python train.py --head_dim=96 --intermediate_size=2048 --positions="learned" --bias="none" --init_std_qkv=0.0199 --init_std_up=0.0199 --beta1=0.95 --weight_decay=0.14 --max_grad_norm=1.0 --final_lr_fraction=0.1 --max_steps=5423
Each number is 500 + 25 x the weight over its row's rms, rounded and kept within 0 to 999. Layers, rows and columns count from 0. Numbers have three digits each. The size before them is the row's rms in percent of the matrix's.

# k: layer 5 attention key, 768x768, rms 0.0792, rows 336-383, columns 192-255
# q: layer 5 attention query, 768x768, rms 0.0774, rows 337-383, columns 192-255
# v: layer 5 attention value, 768x768, rms 0.102, rows 288-340, columns 192-255
# o: layer 5 attention output (transposed), 768x768, rms 0.0911, rows 288-339, columns 192-255
k336 099:578496498477466532469479479542484521531455512545467517485493508478456478466506473507510548478479483461471538503504538485477490471514535462498455471496541475488518471505499504490511525490498478
q337 109:522492507513494494523509498512490457519454520531488480523527526512528492524540491441503519484523513547489518439483498476500463507497504492506536473537523509530577528521518483530552522471522511
k337 105:463482511494502523487511481545518481475466519469496468500504489539559450539487494478520497495523461533501444486513480539486502516505509502486494516524514493517513484524505460500513500513469497
q338 105:500481545570490484517522509554451485483498451478505504503564532516513515508463503499548469497449525491502522514492464507545483492495444447513487505465508510523485459483499522519504487501516498
k338 099:483530542495477495516501526511506477500467494502454481483549520534482490474470465529500479497486562501499479516516475490480488474554499477488504500478520473509467487450530519515506471506526509
q339 105:520480511536462567548477510552519480501471507534475502514508490518472478525491478475542519472500531490487486515496539495491502498497510515520490527518559524495495468535511514540504540509492462
k339 100:511510514505484490488525534482528486466528501495515470492479495494467466518453477516448513516461568486483493513449544500542502522501473488484549517524486523483488490457471476479504540546537489
q340 105:491518465481492487491499487507514476505549512490503530502435463494444522500509441518511510499498521512480527503487486464528469484451524491489480514490454485508487480513499472515501535477484498
k340 102:515495491479512511477528518551499475454539493502465502464492502523473512458489463523503553501504510523502540435478513481510501524508491532467462496477450473535485501506506497472495515505496538
q341 103:504534515536530559469568529490506467521530512506514526496497503514473515471532488497493461513490471506464486523529521503512522483512494521476460496541542485528474516477523491526551502530478496
k341 104:555509539490495550468507529488496489478516505476509500512521473498456506508477517534534487523498513488502471535507542515540504561568460511534497462549523490513485503496505495516487452509483469
q342 107:454516498528514511523495477532472521516475490489494498525488467516501521519496473495517497479483508518492491497498500488532535517515526476482475479472520453480454483570513490531469524510466475
k342 102:527549504492446521476480507528528492512533545507495524514488438503513483503457536465498522526470493498455480466498485473521519492508509500503510483479539508510527496480492518480532512513492484
q343 103:493498492496529462494469487489544500477459557469520503541485464479492465518501496471513486485487503493491514506477492521516503474532520502498502488495544478504529457455476502491484506487468494
k343 106:529479514517453481504508503455526526504502435486555464499469515496491461522501528480511496492499535480485519471459536494531519544550509520517561473483518444501486480499501511498504492496485490
q344 103:489495465526524506498455494484491498540436484549533505480520529494488488532489496494464517504526507512534497519517463507482528533439481482512520493542540520510482485509535508488531533460509484
k344 103:524504472495526439496517473482534528507467518525507498525489489500515493543511476561520492520449461509483505499518510540512525461480493515526507580528479520495519501529494510511528503470525464
q345 105:502518529529510496547504520499503478538514482505566505465503475523521445504487485492519472503459507467506451489481473531524546480469541512544492491543493491502515527470483534456506478513448532
k345 102:499461496503478512502491473494494490513532505456487464527520541480524472505507494495506480492487497525541482477540494509474528489519548524557533525480494531496489494460505497499487533491479513
q346 104:549474498499498463464499469479496503476506509463495526495473448538499453461513536525514516507484498513498531494461465530518480512530517489495497512518480504477510548520489510472497470487483522
k346 104:517500497492540481527526501508525534458497517474479456474488497531497452510500480480485499495497546522474445530471429501494502502486512542481538497494508533486570484507489503506484518466521512
q347 102:509515501506524520525543485519471540520472535502544533550477503470472523500509529490493515493524507460469523472521511496529480543486503496528500496500498525529503511501508504515519501508507516
k347 105:515514471451539536517535492510495524452461517471505504526539546499499487464489503492487527504479472490487505473532505486505525507500490468522521530505549546499458494476476510471462523509518477
q348 103:517474469494483493499498505509492517469512482488513530512479523513492468461504530456501492484479494444505519488544478472502465532485509509508516492538492492506534491460526499497506495492503496
k348 102:512516486500506551508526496497528461530527547493503514494500464487487513477518547472513518501518515501479517545495527501530503488512524453483522462499483503513464510456525538485529508512543488
q349 101:528512526493546465493513502526469503521530495491547486494483525532514449480494512496531488484479515511453489473485508495465544525509483484543470486503459512532469479485478503504479508492509525
k349 103:526487509520505513493497529491472476485505523483495513497490501536562470506506519485497483460485504499503484479521489516509519497510497483516496458467467471470479493492455493511472558445499537
q350 104:460466479494486470516523468515456494528489506493508535471498520465535521495529425550520493500514507481493514496458514479508523484529488518536487492499507486504494481485479496482541508514512496
k350 108:478518520504498515508496510471472509532461496543469518471499523477508492489509499495519499474450468500470498504480481543511491528486457535475474483526515527552484525492471506505485488537541513
q351 102:527459488521499517488513441480486489520529473545524471491502483500486508454504540517514474525497525518501525477498509470497481518519513516516463540515496510498518489520496491496475509548487486
k351 101:535559521509499509540455475502494451510507494486474471493490484481523473530482480492536462519476530485500518492468476483457483495492503491517506480499483534475512487501454496479473472462496482
q352 103:505559498516527477481482455490490509453525501500503451494494513521513564501491478472480493476470498464494518475521495520476482447456462540487523480479522490458472525554508500493451514524512490
k352 106:529476470486522461487515518498496519491496546452495528487528538498525457513498501489516490477458479533475487505483460540429504516513466492481476442479500477484491504537502522482440504521512503
q353 101:445511491515543501503502497564461520485519486516486502498472521537491493522493442474506514519490512473506468504499553479505507507512511495501500519460493483492468502500534488524495499551528487
k353 100:461518487499555475504485485528507542431483480499505471500466477500519500466472534444493450503534514504510479461495509520489505550499508476478448513513506484459465485461495474542500525467542502
q354 103:504537508498488491515488536521502508501461529484492549515544468513504488503482512519489496512536484458516497479495471503525487453476498482467535486498501511486515527480497501492463514540464540
k354 104:485515472488476515477511503510529477457500470526494510473542501492501488507523498557511504484468463486499503510511563491466507523536465472493549527490521503477491470451539548528472473524501531
q355 104:521499497459427528504504534478536549479488501516497524505488522507492519509473516514505478487478513499519494538492486504460520477490506535538518480480481504485484528518517496488534501523452568
k355 104:507473514494500482526502523476499483524530487550456514459560485538489506528483480510516526505528486509538516520506528479488474502469511535513529502485492483513490528497498489538529489494497522
q356 102:496466499511503523553501517502527472474496502497503534539491498472490500535480452495476488522487526515502540505515518529496505453505461507504538504525528527513502511492500505509445533440499531
k356 102:499471520470510504492530519522503537504490511507530485512539518449480464512524484462536519532557552511476513485480540518520519501536458484529506499516560493501495519482525484483489472442551491
q357 107:504536481488519510520495501483516530474542476464485482480481510502512498494534512531519541512504503480502547470499482529484492510568477528528487519518505515496498470479488502511552493484485522
k357 106:474545464482527505498513517473479503542516481512490486512497473465511491520471520552528525484511458510476529469539452516542513538514473494525456501497555486486512455481500556487523497507485524
q358 103:512519536459503514528491501484496521526475494455523493475561470514505493530477514511468514463498519524539529501507571482508481517513525498523496521504486444514480490532487461541551565503524487
k358 104:506485486493510548498502521493498509487514505497471486482503488498492509534506511488488487529494529484490498510547532495493492519501526531534514564529470474524522498518475517511477529498504486
q359 104:513533513490530542562544541510529493532509513488470522515518483490482488462554478515521492498495535490476483485520513512478491498515500524530497492494490528459505495482521518494535509506539493
k359 103:494506538552538455574526515530478504483512492501509501525520540454505460459462504515520464501498511503517511494490508482508549523505531495488478524504506511445492489476481481512479444492501487
q360 106:521481438463472524449478525527508531566508493508508509506556513504474501522473482503492509509461509524522490516509517479524476507451525530479492490508489494477485523489433499485496539523482524
k360 103:571522522458466529501537508516464540474532484479486486509561500510508454495495455492512471554465575525549506502551456543471461488492529466471496525528543549496463503492477507472506512497478517
q361 100:489533511489452478513524457495512485496490459539524481531499532485511509554489458518525484527487475506517472489527525497460474511487502483523528484525474464524531506548489432488492495499514514
k361 103:541534508504525534467528448538466474505476477535486499471502470533510532533533494510488451542499484544492513484506518514477486501511493531527482510528480481487474494555524459463496546520506495
q362 101:465479470486504486509517488500499497514504495486474462475518543468461486534485537482488487487512500510538502467478544490484489486464501465513533544542465537487495480478482439478499503513494511
k362 104:470501484513501479520477520501491539517522457540477480503526512478498543502511478508478445504476438523537491497481501494485511491468527474507507531541480507492512488476500515446487516521501459
q363 105:507499518524452541490499495485513493483492511553498478461468529507540529484508499508514478503483516484512480510491550482487485507511488488495554481498529558496515527527542514477467489499572489
k363 103:479505488460530502500526478501500470479535514490550484486505509469511479483479498526492484475454526506497514567471517460540472508467483496503520565533546460514489515472525519519468510463498527
q364 106:502500482499510504532503508489478499484487518539480491473497503513561486513487518475493508456491472512499489512495529469550508513511472498523499472477567502516476482512524487481482521505511537
k364 107:469456484516523513521515491514544477524471513462500476483465515509550493480493546529494503510505468481473501560535509504525495476527520508524497491500518474516491495538508494465549474506483539
q365 100:513492509527495505474499529480468483526530422502480470488514502499525522493546481517505536554507468471484484474496473523501525495464486533551484491500465493503509573528506493506497468531483493
k365 104:538482493518498489532478432510518533492510477476469469484454459499468478500503518480502478513457467480527549506519515520491483469488542549517503488484471509487483529521551513545498458459552450
q366 104:488485508487500540480489504510505533479484515482512499543490495530487487542488480485494503528467529500505449487514471544440465491524475498449512498478518506501498508501494491505463505511467492
k366 102:510487478454495563518505498476512472528507451470469549527502494481462514492526488528517530541494479506509465496497455497496492481503477525500524512469445534448529534529499531477492474488460516
q367 103:522484523504493466500482542504497459459495493453488497530503535512495520469490527508483514525467474493459538502472453498504508504490500503499501510509494505486524521502467483517492473493522495
k367 105:487463500496498489524487466499507491470520486490477490466473512489510489478497489503492526506500497535438521470503502474481526512559512518510522482487528484497492483524507516501500510479499497
q368 104:499483494516484466473561539548503505479477517491522484529496511477450497517481461478502505510463480544499488471547551493503478489528498506500515479495472466458507526503481511495518484491514488
k368 104:506489496526501505507462550494500508478488532512488467484476483509523520493537489514538502453529478513497510525497513546496496531492527477517475498506510450514526477534464489519498498444510500
q369 108:492489470475481518491492560488487493518495539542477456512478503476550506482468549532505495496488498465492470507454508505537467512500492507500491517493472474482505459492465521509478489486529483
k369 105:447510510493537464500484523511504520498496499537511520457467502474540564495498443509496469494548502494502468529505533540502470528510536496497560473465514451471483514517508485490512470454502509
q370 106:514495510511496521478500555453513490465508474511487497540518488487500478434461479509524491546530501530481539517489500510485559523475486488534549490460511467450487484518467498477484492485489477
k370 100:496508492499520497483512528464493479495532439506483529489480516491499479520532496461481494531514464510480541508539492477484534520488508496495477477515567484458491496525451496532477522528483529
q371 102:488509522450445494502533546519500496513510537513530491517533530495458536475479520532511530549468530501523524493505515497481486490492538450511493542532474510536472504491497518500521486486478489
k371 105:464516499481461494486463492496456502495519511493526513511505520494481527525463486485488519454502530510488506495490485488450488487483481494526508472542531486501494520531476503517498512511485491
q372 108:478438564519468485531489491468513518491494518524495498468463494511478480490477505519518542511553514511515442514496501516534527511472480506484500495555459536518484507545529522547520513508511524
k372 108:556501513521546476463488511509488512513497509487515518524472517509490493492546478524511523449468536504499510474506501511522484437488542505489523494546513487496530499525532491469568514495544523
q373 112:520516459485471484462491493526528504475471534515495491477479448470509486501515526479509461516479520495481467516499511507466486470498463484518509500487526522511505467472506489501524561488532478
k373 105:494488463506487429502515513492477557498513505531510460490487482508489502477484524450531483530519511482500490494500495510517481451483512502529519460492510498523517532483489508540487474482436462
q374 103:514478511505472511460506475488522523515498528500532512490462498503536477503471501479480527524490482524517436506489491495496469492463535482513518475506500436458488535514495459498491494471534520
k374 103:522479467475557561480498503496514489503469533517483483528537506524557487480521527491472529497458501508494471473494504492480551533560506520492482538526473446517480541470540482509508480491501481
q375 100:552526508485525511479530520484503511501500482514469490476510486511500536489498495480499507497518500496475485484462454487476517485499483487492485448522526513554524468507523544504516537447478492
k375 100:534495477501542489479494452496519465547511489492499451498489528469543459518492509492497488500495498511495500504492497508501529513498519455510527485477516458478453498510486505540459529524492491
q376 104:527560493450501474477530518500505523494503473498489515534502483493501490554491532515481460554516542497536471505466513505522518498447481510542523496495506509539514504530484529464505462500500488
k376 104:484524466483466479491480520513444487520496460508480472525484473532497507530509511503486507552475486508495461468500518460507500524474522497510513476536499499522515507518481485496527506480508506
q377 106:533507479470537530531473522483528499510514540539530482471526481492551504524485493481502503560527480514509493515500497509532463527491489518532501476501476480506498527517554489481495519567540503
k377 104:515497522510509485500496540476511516489504489482521514487536518507502534513502507528529539514503485514490488532455513528519515512513531448489450500455509517523529492494548472568476497524468481
q378 104:497525519504525499485500532517499514500510489492517468499448503535486537515535494535485485510513479528514573460488508481475491500475502494451491456517503493540505482526511545496515500476480492
k378 099:477505510510514484486495506472533478509449473504506484503488464472507497482515504499479547453510531513473478478497457507479487509496500488492479471504520409449494532547537488495466563504443509
q379 101:529485476481481441510491571476489507501482515503483531497475540473497521480528466458488512520482493505516529478479489482529499482534520463504484516493490523496520481453509500479545514488505488
k379 103:544508458476489496484490471505485533510459529485514480485476463492489503484513495499510540532499522487501511520490471517531500526480512506507479451472484492480472502478496518491491509503516507
q380 103:470501504519482491512481508451495491470453478509510473540492532455530501501509455523500544487524514486494519493472562512521543488544511511511481492500451490485442462480495487513477482505501486
k380 103:498493492467473529525504518470484513479492521485501466490483518489476504543527504523510456495535477512505470508520468492544544542533491520456507520495488466513492488465498533502464514467544496
q381 106:486520490488458511525495514461515502483532450528527474503468488525472518525526531542487500496511498461544517478508487481550508510496464529489520539444507499514511496498508539504493528497501490
k381 100:446506472525452501501522513515502462455460466529516473460470489525485502498506497506513450509481511472483536505545447479544484461526474512518503479501492516528538528459549510500506516532520498
q382 102:466514517530521493487479481540506510483486507511488524506495511506518532538514534555540471486548495491492469528510561530513486524483443511481492489511515528462529516538473489501483479486504502
k382 101:544540516516551464526518533502511503459540493536495483456534491500503543499490496517510518477468486466487503525476504501515499556524488484500494495494518516483478512544460496478508508537485502
q383 102:492474526521476493538489503494482481498488501483507476440534498506518493517499512519457466525506490496500491517531509489493514501474539534516532472529508516507512486491515484504485536473489487
k383 103:506498475512515453510503459473465499500503523524492514512486526511548513486476546491501470493499531505453505562524501503499472490471490503498544500502492491469464513513525511514468491514550503
v288 111:520496466500476513482540526491469512482474538533505501521477521502464488465478512542568520491554510523505500541517510503549515489474532519544483482491505503474518490495523502512533501508485547
o288 108:464475462488479530491476528509455529492499476515528498486543461457503523510481504478480501507537477523469490546527460529457530502469495525479489488509505495517502524543477462488444523468509504
v289 112:510468527498500490517485496534481510482487519447521487488491504487524489543489512523530508488525494533483508510492548511503517499504521508508519490546504499429481492458490511524468537530536485
o289 110:508502520467473495491461468499531500535529524488564456467489494493492481483494489477443483510481487448445515477459513498476488482501489499542463482498516540504513488550494480513500490496517513
v290 109:471502514430526468458488533499510496474509515498507431516551507517508542532501494542491478515462529536492496511479502475534529502486485489485535494470513471522471525526550523485533548518470499
o290 106:566520527527495433511491433536530528482495495524484493452514451466499494496526483497535496525488506515497497502515524501539514515476507563494445524550541451507514449504490471511538515515477502
v291 111:462461507471505534529512500536545483451512515556471465558504492496483522542525525478456480500473505453537463482533525484506485541496524517451510490466521489503486546504517523533507499464535461
o291 107:598532503493465472518507486464452524489482517503513464487501558490494520464533477492482530501526500530474464482475522545490478484517438437520521505502492554483525493497520539498494477486484518
v292 112:494514501510538504479501505506491488510493502481508483577509534500528486528504520473494535476536465517477513476515541469525483487520494504522537490498459511521532485536492520507536488451449516
o292 108:497484522491503525500491484491477542502506548509547523440531532475507520494428485493516487495480517486511480499499463513501461478524520489491505480515475511511470481477460500489461535554469508
v293 106:460484497520452484483492512496517518498520508516470483518534512499528495486505455484472499523462473537479508502526552457510469507477523455528485484505496504514490502458495514491502497500507517
o293 103:528494512510543567516542470543481530481473444478479514491477502495490453503534528512514521509474482474469505433491464524508521503523469518510508489518501441456499480490518493493485486452514516
v294 113:505536518519484498501541525478523522499477522522485514514499484500504453523496452506516497505523506471507499539483538539479473485461454476510501479480487477534518495526494527494468487491546488
o294 108:475492491488516452521478448498506492513480481516524493513485469490468521502541479491492487460513471544507501450532459495535527473462542497492522532496542508526509565462505481504490474498534517
v295 114:534513483522498490526520480484485536491486531532491514537488507440520528488556477490516518496531554472505488475490478495466499484557473495484505516497478470514485492505538517487500514537513477
o295 107:426484539506497466493484502529499509481490538535524508498485512478467494497524469523456447546518527512485505467504489501550488556518447520505488495481478543483523498508476460493503505510527497
v296 110:462511490507455512483497497503469504515494498490521505493502500528492531496521520477477514452540463530501492496455490491494540520444452540542522462499550478557474537512451509516477477532485479
o296 107:493464513543519473488536512500499481500491529518529513504493522475493487525484478440510493545448481493493509486498502494486525517501517464467478515513471499509507502515523503496504492464492480
v297 112:513503500488486495483513458503463489467491467520508483476526480460468531504563525493484497543507503505507479513522525489496503486488528525473496498549486508491487515514476486489485480509487552
o297 109:499507472532548535515479508510504489547568529515509537498449481497505489516495437457503510476504476485510511483515501491523528475488460488508484472472479491517508534491514494548488526516520537
v298 107:516455491516501453470545485484518477486484497491519541510497512516486448542515500478546460509458493483495506522536548495465507537459517500487479520530476491458486515479508544482476488457481525
o298 103:435467514503477544503502519470524507457475504487501520505472488509535495506508539505491494550505490475556486486477507524517479453486519479466480538514472501479489523499522480524496453487509463
v299 116:517496477493480542472479492510530474519472521478496524485494497510490509493514509539491500489460493504475473449458539503500556534514403472496508483513515487511512467509536495478504475524535499
o299 110:525456532487478508524516524489500505518487514509507477532453533501530455514518524514511490483551472525518464521536486440520493505494526497499493561467482477511511510483491500508513521520502493
v300 107:479473523448491462497495503548474517475506509499524516518483489498522500491527503479530479482516528471487493505514474519497480492491487470476490472493521521459515473511516491502547481477541502
o300 106:489502493502481522503480515457528555495484465477488530523456452478495507488469522518466512484497499478489471510499486536481524452528537482561455496496526506502542447494460522507496450470493483
v301 112:499515524524558513535480511495484538520518553534530495471528523532507527518473465463492530528538500523512526501468529518491529485514562502543522562474514496488492552511505488480482514544519474
o301 109:522485462484496495470502482485484462531467490525475481479519506494499480516502461546477498518479450495453494503534465509488509506502511481468523472500495496515551533513504502495525448525509534
v302 108:505483485494480515506491489512530481515455495486511475552542503448508541508472518489539527524485519489509489481481510476479529483503512442544496473474536490473498496542503506521459490502471446
o302 106:454548501535502485502508540538451510477483474533526506478479534471490490478500487521518450521507490513481546521487503531508515468487489530495500510497467511509511493513516436489510500515482524
v303 108:548508502513467470558518500469530486498492486492522561466525488524501497551503448512520492494473493513505528457501482519535511479464509508500493491499479497514511489540507487531483490466551510
o303 104:406556462479475518503477507497519464488537511507510503543514501490519483466519496549511480454493476530510476510514541514479537523485470517500477561504497453453540460498510542517526497524539493
v304 109:516510514528508489439527515487501493528506503475570541465506501492511494529557475499463444485566497482490499465495499502520546469542516522515488531480494521551486575542504505501529485463446489
o304 103:457511468521515492489520526502509471487522462504537512521484484532452544488462476500516512491505504484550486512498515489469521522491506488472489492481436533465511467511498482475492511488489495
v305 111:443497499493510489470525501534492550506497492482510499519501552451550535469509447530485527483533495518480511520514532473474500519483465492471494510530444488474481451499506475513558465450473510
o305 109:546546538499521476481496448507513510502533508511514485550506463489460502502499529483459526492497490507498488501517514509478498508533493487474544487479481470486473520495462534525458482539492480
v306 110:512522511498499521466491503520508496500482518513488465547503470495510521480461510519502506493530497471485491513476532483490543522513537499533501457526522512492481481501491496508503495458545497
o306 108:491503476546494512528493516526509525487489500508529511491529491490471495520495510500497513485500509499459481504516470492484495497533545474488514511511471525542505524465511527510510448465480525
v307 111:457484494527531521449540475524548523543466507517498517539538537475500500514476490502539516472501482545498507478512469471505534510525474476501526503501531497506501521482468534494530511510511503
o307 108:492501520497534483530503539501538490508493512497492524476521479473449484507518521504495478552506482466526458483495514480491551475510514526522496488526528515459521478488527417473543535498479519
v308 108:533531502474477520491446485517487494492499508596536517502504496475502489471487511493475467475524479465484511465528469483491469531489488483499499516477522496488503511485483553544480463484506505
o308 106:501479506501501490523529485527507461506454512484495494471530493473450481474539518505492489501483512526482484529479500549536532469474489481530506490519459505455483485490442498466532550528506498
v309 109:507463474493536485525497508511471484492535558501513487449520546466453510495467494514475509496508517486531509497543484528483488543516490502467483504496451503504511499496508515490472497514516523
o309 109:444482539534472520507522487509520511517445538518479483513485444453490460507520555512526519463461548492515485507497498531519519498487521534518493502504518482531461535496502528431499448518465496
v310 103:542492486455496469510555522498522501484497528458432488527504519455507517510528510507469474485507508458458461523494492483543488539511503502491482539495497527499507508442477480515482491518512492
o310 103:512482540508515517504491503502507508503525548534478494471529512506457443482493513507543511503478496475521534444515519459499505446514540518512478511536490488503486527488494534517512511492536518
v311 111:481463488500508474479513515463510469478479497473502509478489500545480503516500505556499503507466460477503542472539470524532489495503471499474455449466518528502500484519499524501508477506521499
o311 107:519495491486501503502498502526473494487501529509505484488509505488488485512478507481502515459460500491513483507482474526482455530457505539525518486520447481526474604458540477493489508554500510
v312 105:487527551489520472474501467525451497525505546470488516485456469506498520472509470497524491505529491492451464478534484486492519487509491500460538468511472543480507440519517469471505474503509507
o312 101:531523489524523499531512482486476442478475476486539475540497493491501454525501512521498488498510497479577470526477506491473499523516485461499486522481536503537495477507495465514511491519461518
v313 107:514497494466460509516478518538476496470486504527478515505507486481494533505495447471443498469497497438483496529520514496502479532506503472529482520464504495489503475498504474497473494535546525
o313 105:479478548525502503503496531513476501536470499488511509529490513510471538467510521583495512415458508493504497496463521508567551489543482508556549516485490476439517466523491483536462480506501505
v314 112:501481508501469493491519485506476487504538483515473483512462487441507523500481455496507506523485475473484488527506535496531523511471553521460494504534497530504482535549486458516557472516438500
o314 108:479470486502524514496502534434483503498529503496458498497494495474523479476522524474520499510494514537470508492541503506494490510539492490508572486469532494489513491493516533525512506523528529
v315 110:465484523512525503502521509502448507459508475479470494476509511484516525454511490467500513503466424504524495508487532508507471492484536467493486508455509489506526560504520506489532518491476484
o315 104:481457495509532530499468476469543507512499532551525518535531461529472498516505499487519490491495508475554502507515495478535489473478497549478480546530563508460519498475485506520516489512524499
v316 107:539482501500487466489557527546523497458505519526468548478512437478539482517495502540482502488519537508524487491477494498507525468531525481501505500527520529541449507450472537483517469546483494
o316 106:484490528501556532515531445489476488494527511491523516555470549495501498519505507526468514497526448485509567504518485462530522513497512460493516463496537498545530550528529463493498483460483464
v317 109:492472507492536483493476510519478505521483505475500496429503537473451463516513522526467506503495493526539431488490503495523487505540536513472538492472513486478530476514490512522497487494509493
o317 106:554484498473486474497540536488483503553485511526473507496525474508486516515517516507506510492477446431461498490465514507498505531492463464505527466543487499527522514479535458473479528556507513
v318 110:545470517528514528462503500462504488497456470512477493483476461494496542523493492501504506501509523502448518493500487504529495486490534506514506495527485441493522447529503487504456488492528483
o318 107:506494462505490531508459488503526517492534487479543536506504515483521481486475484504502468527485427490493463506545494498486509536524527524509515522472512506490499536455506513490497449528497502
v319 114:479503488493515498479480511456494491530524477525482499525499535488465502525494480461509490467487486530505479535526520497492468501494510431486430507506498524470531530513498498512499547501527527
o319 113:451520451477513462499497481515500538480518510470472501483533514528529454534468493483493480480467464483509506558533487504471500485505476481517490513469477486514501469496519455500498513500485527
v320 111:488552515473524494467505535490526511511505521514519471474506462493477505514506504505501514485497557483512495484534492524502477476491531471498557507498525488481520471493486474504555472439498506
o320 107:502495459566551504534500474532539533508494510531447470521469481512506471481504499539519498524507525524453493511483514512514491564513479507509487516536452466502514538487500450501472497531501490
v321 109:463502531517453510493511471537534517480520533508501494479503505504522514489521467493533492489506494517495470496530512486499526499512513529545470465483515493508490463478523515459512499492485480
o321 108:501486489453506512516491457450553494507504478525555445478517491479461537517483480488471511532487522460476509502515491496502465515483507443473489536514481493497526541485518420555451478465500475
v322 109:491520495454449511517505536485488533525507497509516468474507489491514468484499499487471447483533510518500489490482479481495516523484518516460512498492486501452456443487506528503531513450456464
o322 109:495484476475508486438531471485483479505498501540478486508481512484486532539469496466484490531492476504492527509495533479518507511506495545505491510513550490586494549528483470494500513531514520
v323 112:507495510514470436489499494551514503531483486506507522525507525513521523512518527490492512519464515559507518508493493510491509514503492423497544521514486485474523570491503487549462486469538483
o323 108:479502502480479506481504498470500491479517499532482447504476463510514506496474513507508534544501456467496541515566464499560475450507441526532471532440515524536474492468503547466451537490509568
v324 106:515506520551535507526524499528471472522508494540477490530516533462508510556580508520494489492506504503494512519515515511486496542457485550480518494545446531447521518465459504528491478477518506
o324 103:507491497516523477471501465501501472520440535508523510480524513498498495472507496511530473483463476482495480536502470501519489506474512483495524514458524513502473511535479480474490478529535518
v325 109:513500515509481461470513491505465488490489523499528499514459473495501482550545508514508517480468491470466469474474498525533480522476455529442509504492499539538498548508432530489481504460495480
o325 105:536509505439473507501551487507504461506486489527540497454539496459514503491480483492494511505484509517472481534531507447476492470533505457540475525509520519473537524471513493505518503500504489
v326 110:503493539485498477479498483509489489477504493495516508524422475516492490430483437463519470514458495496465465494503508507517463542497518503525514474469510516512527506534502546524513542527540494
o326 107:491463495548528454523501494463482506518506501481529499533506497515525509500507515521518499466516545491497508508508501455497500466552497514533507521529460492498471474437499476449480468474494542
v327 111:544507502513519513494468543482506484512487546471492538524500516450511494451493538476555481481471515503492504510533499522491517486516489470436474506519455524471530503524524542496500545478529495
o327 106:450489505538486504512468487539470537514515507484503486491521514534510501472470476470445540509492488477486480454502523493466504474512518538541487495465477531501503473511471501502527493524487492
v328 108:483502522505495496501512511471535510492476494503524505513485556470514481543496493512575511493496499537516498516508470491541533444464528531501492457521497467485485533502473473515526529532521503
o328 107:548520483435522491479454486516457489479475485521463524466482468531480479523479469474484496531505503519485464544476491539489503470488495452505500526521492518513502487515527527472515501466501492
v329 106:500536520433493491468505489509548510463519529537483516481503471455478499483463493530457518503521513502506457467493480495525460530533472503516520500501495508480494509448507488521470462520461546
o329 105:533498475519469508496490492492545495519496536512542518528508503510513444477476530523530500461524505505489515557520493495517500508476477540510496484490495518545506521506474539434516488476537488
v330 105:489479460557454516508543548524554469491500519508481514506461552532509519500537485539493464509485498521512509485517488536467446492519506513495529510554465528505481536498497500536489486522463495
o330 103:513484546492482503522479481543569523507519488544507475482475506486468490460465469490466521528493433480450477519545520504540511514464500519511508459505517504521542489467553509471478542442485450
v331 110:532472510501527590534493489518565509452489489496521490522520533500468485528504551517510510512443508507492523484520488465495488504499544513476458488525502507514493491508512505503478538456484479
o331 109:515472518463490437499527547505498494550497483489499523482529512478480493460467486489459532502491543491485492537516496559508494516511499536499509482536520494506498477487507532549561525496497454
v332 110:549494489526540519516514510501528472497509455444512521539495519491509523527539503529516482503486516456492484512525500508509449540525496472519516504458517494523478488471512519512498519506459508
o332 108:533492484441445545477510489549527501494484528558511532496506517504472512450496487482503494525474521517509500498493513491514533506470454471506483478486507443503477568495510519506515508528478542
v333 109:517532478527495523506491496500526515518478507483483526498502493494557515510467497530510504507497466531514513487464505485532432473465451505508508525458497501473509488481503532505448504506505552
o333 106:486473512524506470520495550544476500505515442494461478581509469530449499445503527486535528484511474467507478511449473517495530466476543501525481504510486465504486513520524507515515511476493492
v334 110:513473499529511518497521475515480541466509497515506493521521472487483501488490490488510481501504479519535511476441484491516511509511491508506502541491473524469504474479478469520479491508525481
o334 108:419487491477475488509510530544460448550485508480540538486518475485500491492504475529480498480444456454511492514488493520482508512499487472480505514502534506495531510486482482480503516463528496
v335 110:501481505527496513498507510466535494485519499527452517490407464468408489524480553467518507438536447491499486465498487559527464487522500543480499487522500462519483423513499500527468529502565460
o335 107:505505483473476504487479518486470508511520513523505466524518515522560497501482530482484513535445460508480550507483504517463474533487496551516484469435528516480471528516469463464497444508519501
v336 107:541475524507497494477512521478481510525503508537489473483479459512569500559510494505487483514460530502535550512584487484507532474484513463533490558472484497485498470550511466484502461518508520
o336 104:504478477480509495510488464543489489507500487481456527514552502487533491466546547461527509480491473547478514473450543511520480511512473490513494480516515524498514497483492549530505518518524465
v337 109:507456503519484525435481473477474509484497514539533499515500474484444496520536524514511503534501477498482531538496498527487508528500466514491491483477534459529497511492483519557477519494520515
o337 106:495536462507497504512566525487497516489456440492536475501500520498536558494473503510456488491522578511523438470512524474467505469535485498502459501492525469512460508489509509463473497532499467
v338 108:487536529474526514531516485482527500495482482514510518530516465517479475525506512509479493545534484508501510474477504481485486522507514502501540552495450517543480502500564489500511515530500518
o338 104:502500484518513517461504489525506536501497524530513487501500465465521488488539490476505516463506490501464488529494528538489539505539490504499499503500521500513479460513507471545528522491499540
v339 110:510473498504493531472487499540502532509501512525484485506457463497550512471486527495466499482453516495544515500429484493480507475523460505505496503520534508464518514500492464469480524466486516
o339 105:512483507502492488449489497490474505541505512495500474472498526498469563516515517534533493507528507509507490523481487492474478514488492511488516498494480498494460474505505520510499504541493491
v340 112:486533520497533523509483486497432498488500516520551469466523568453491471527516507494510539532522487543516572504491480505485457463512523496508498521505531505496528475531488559500493531464505474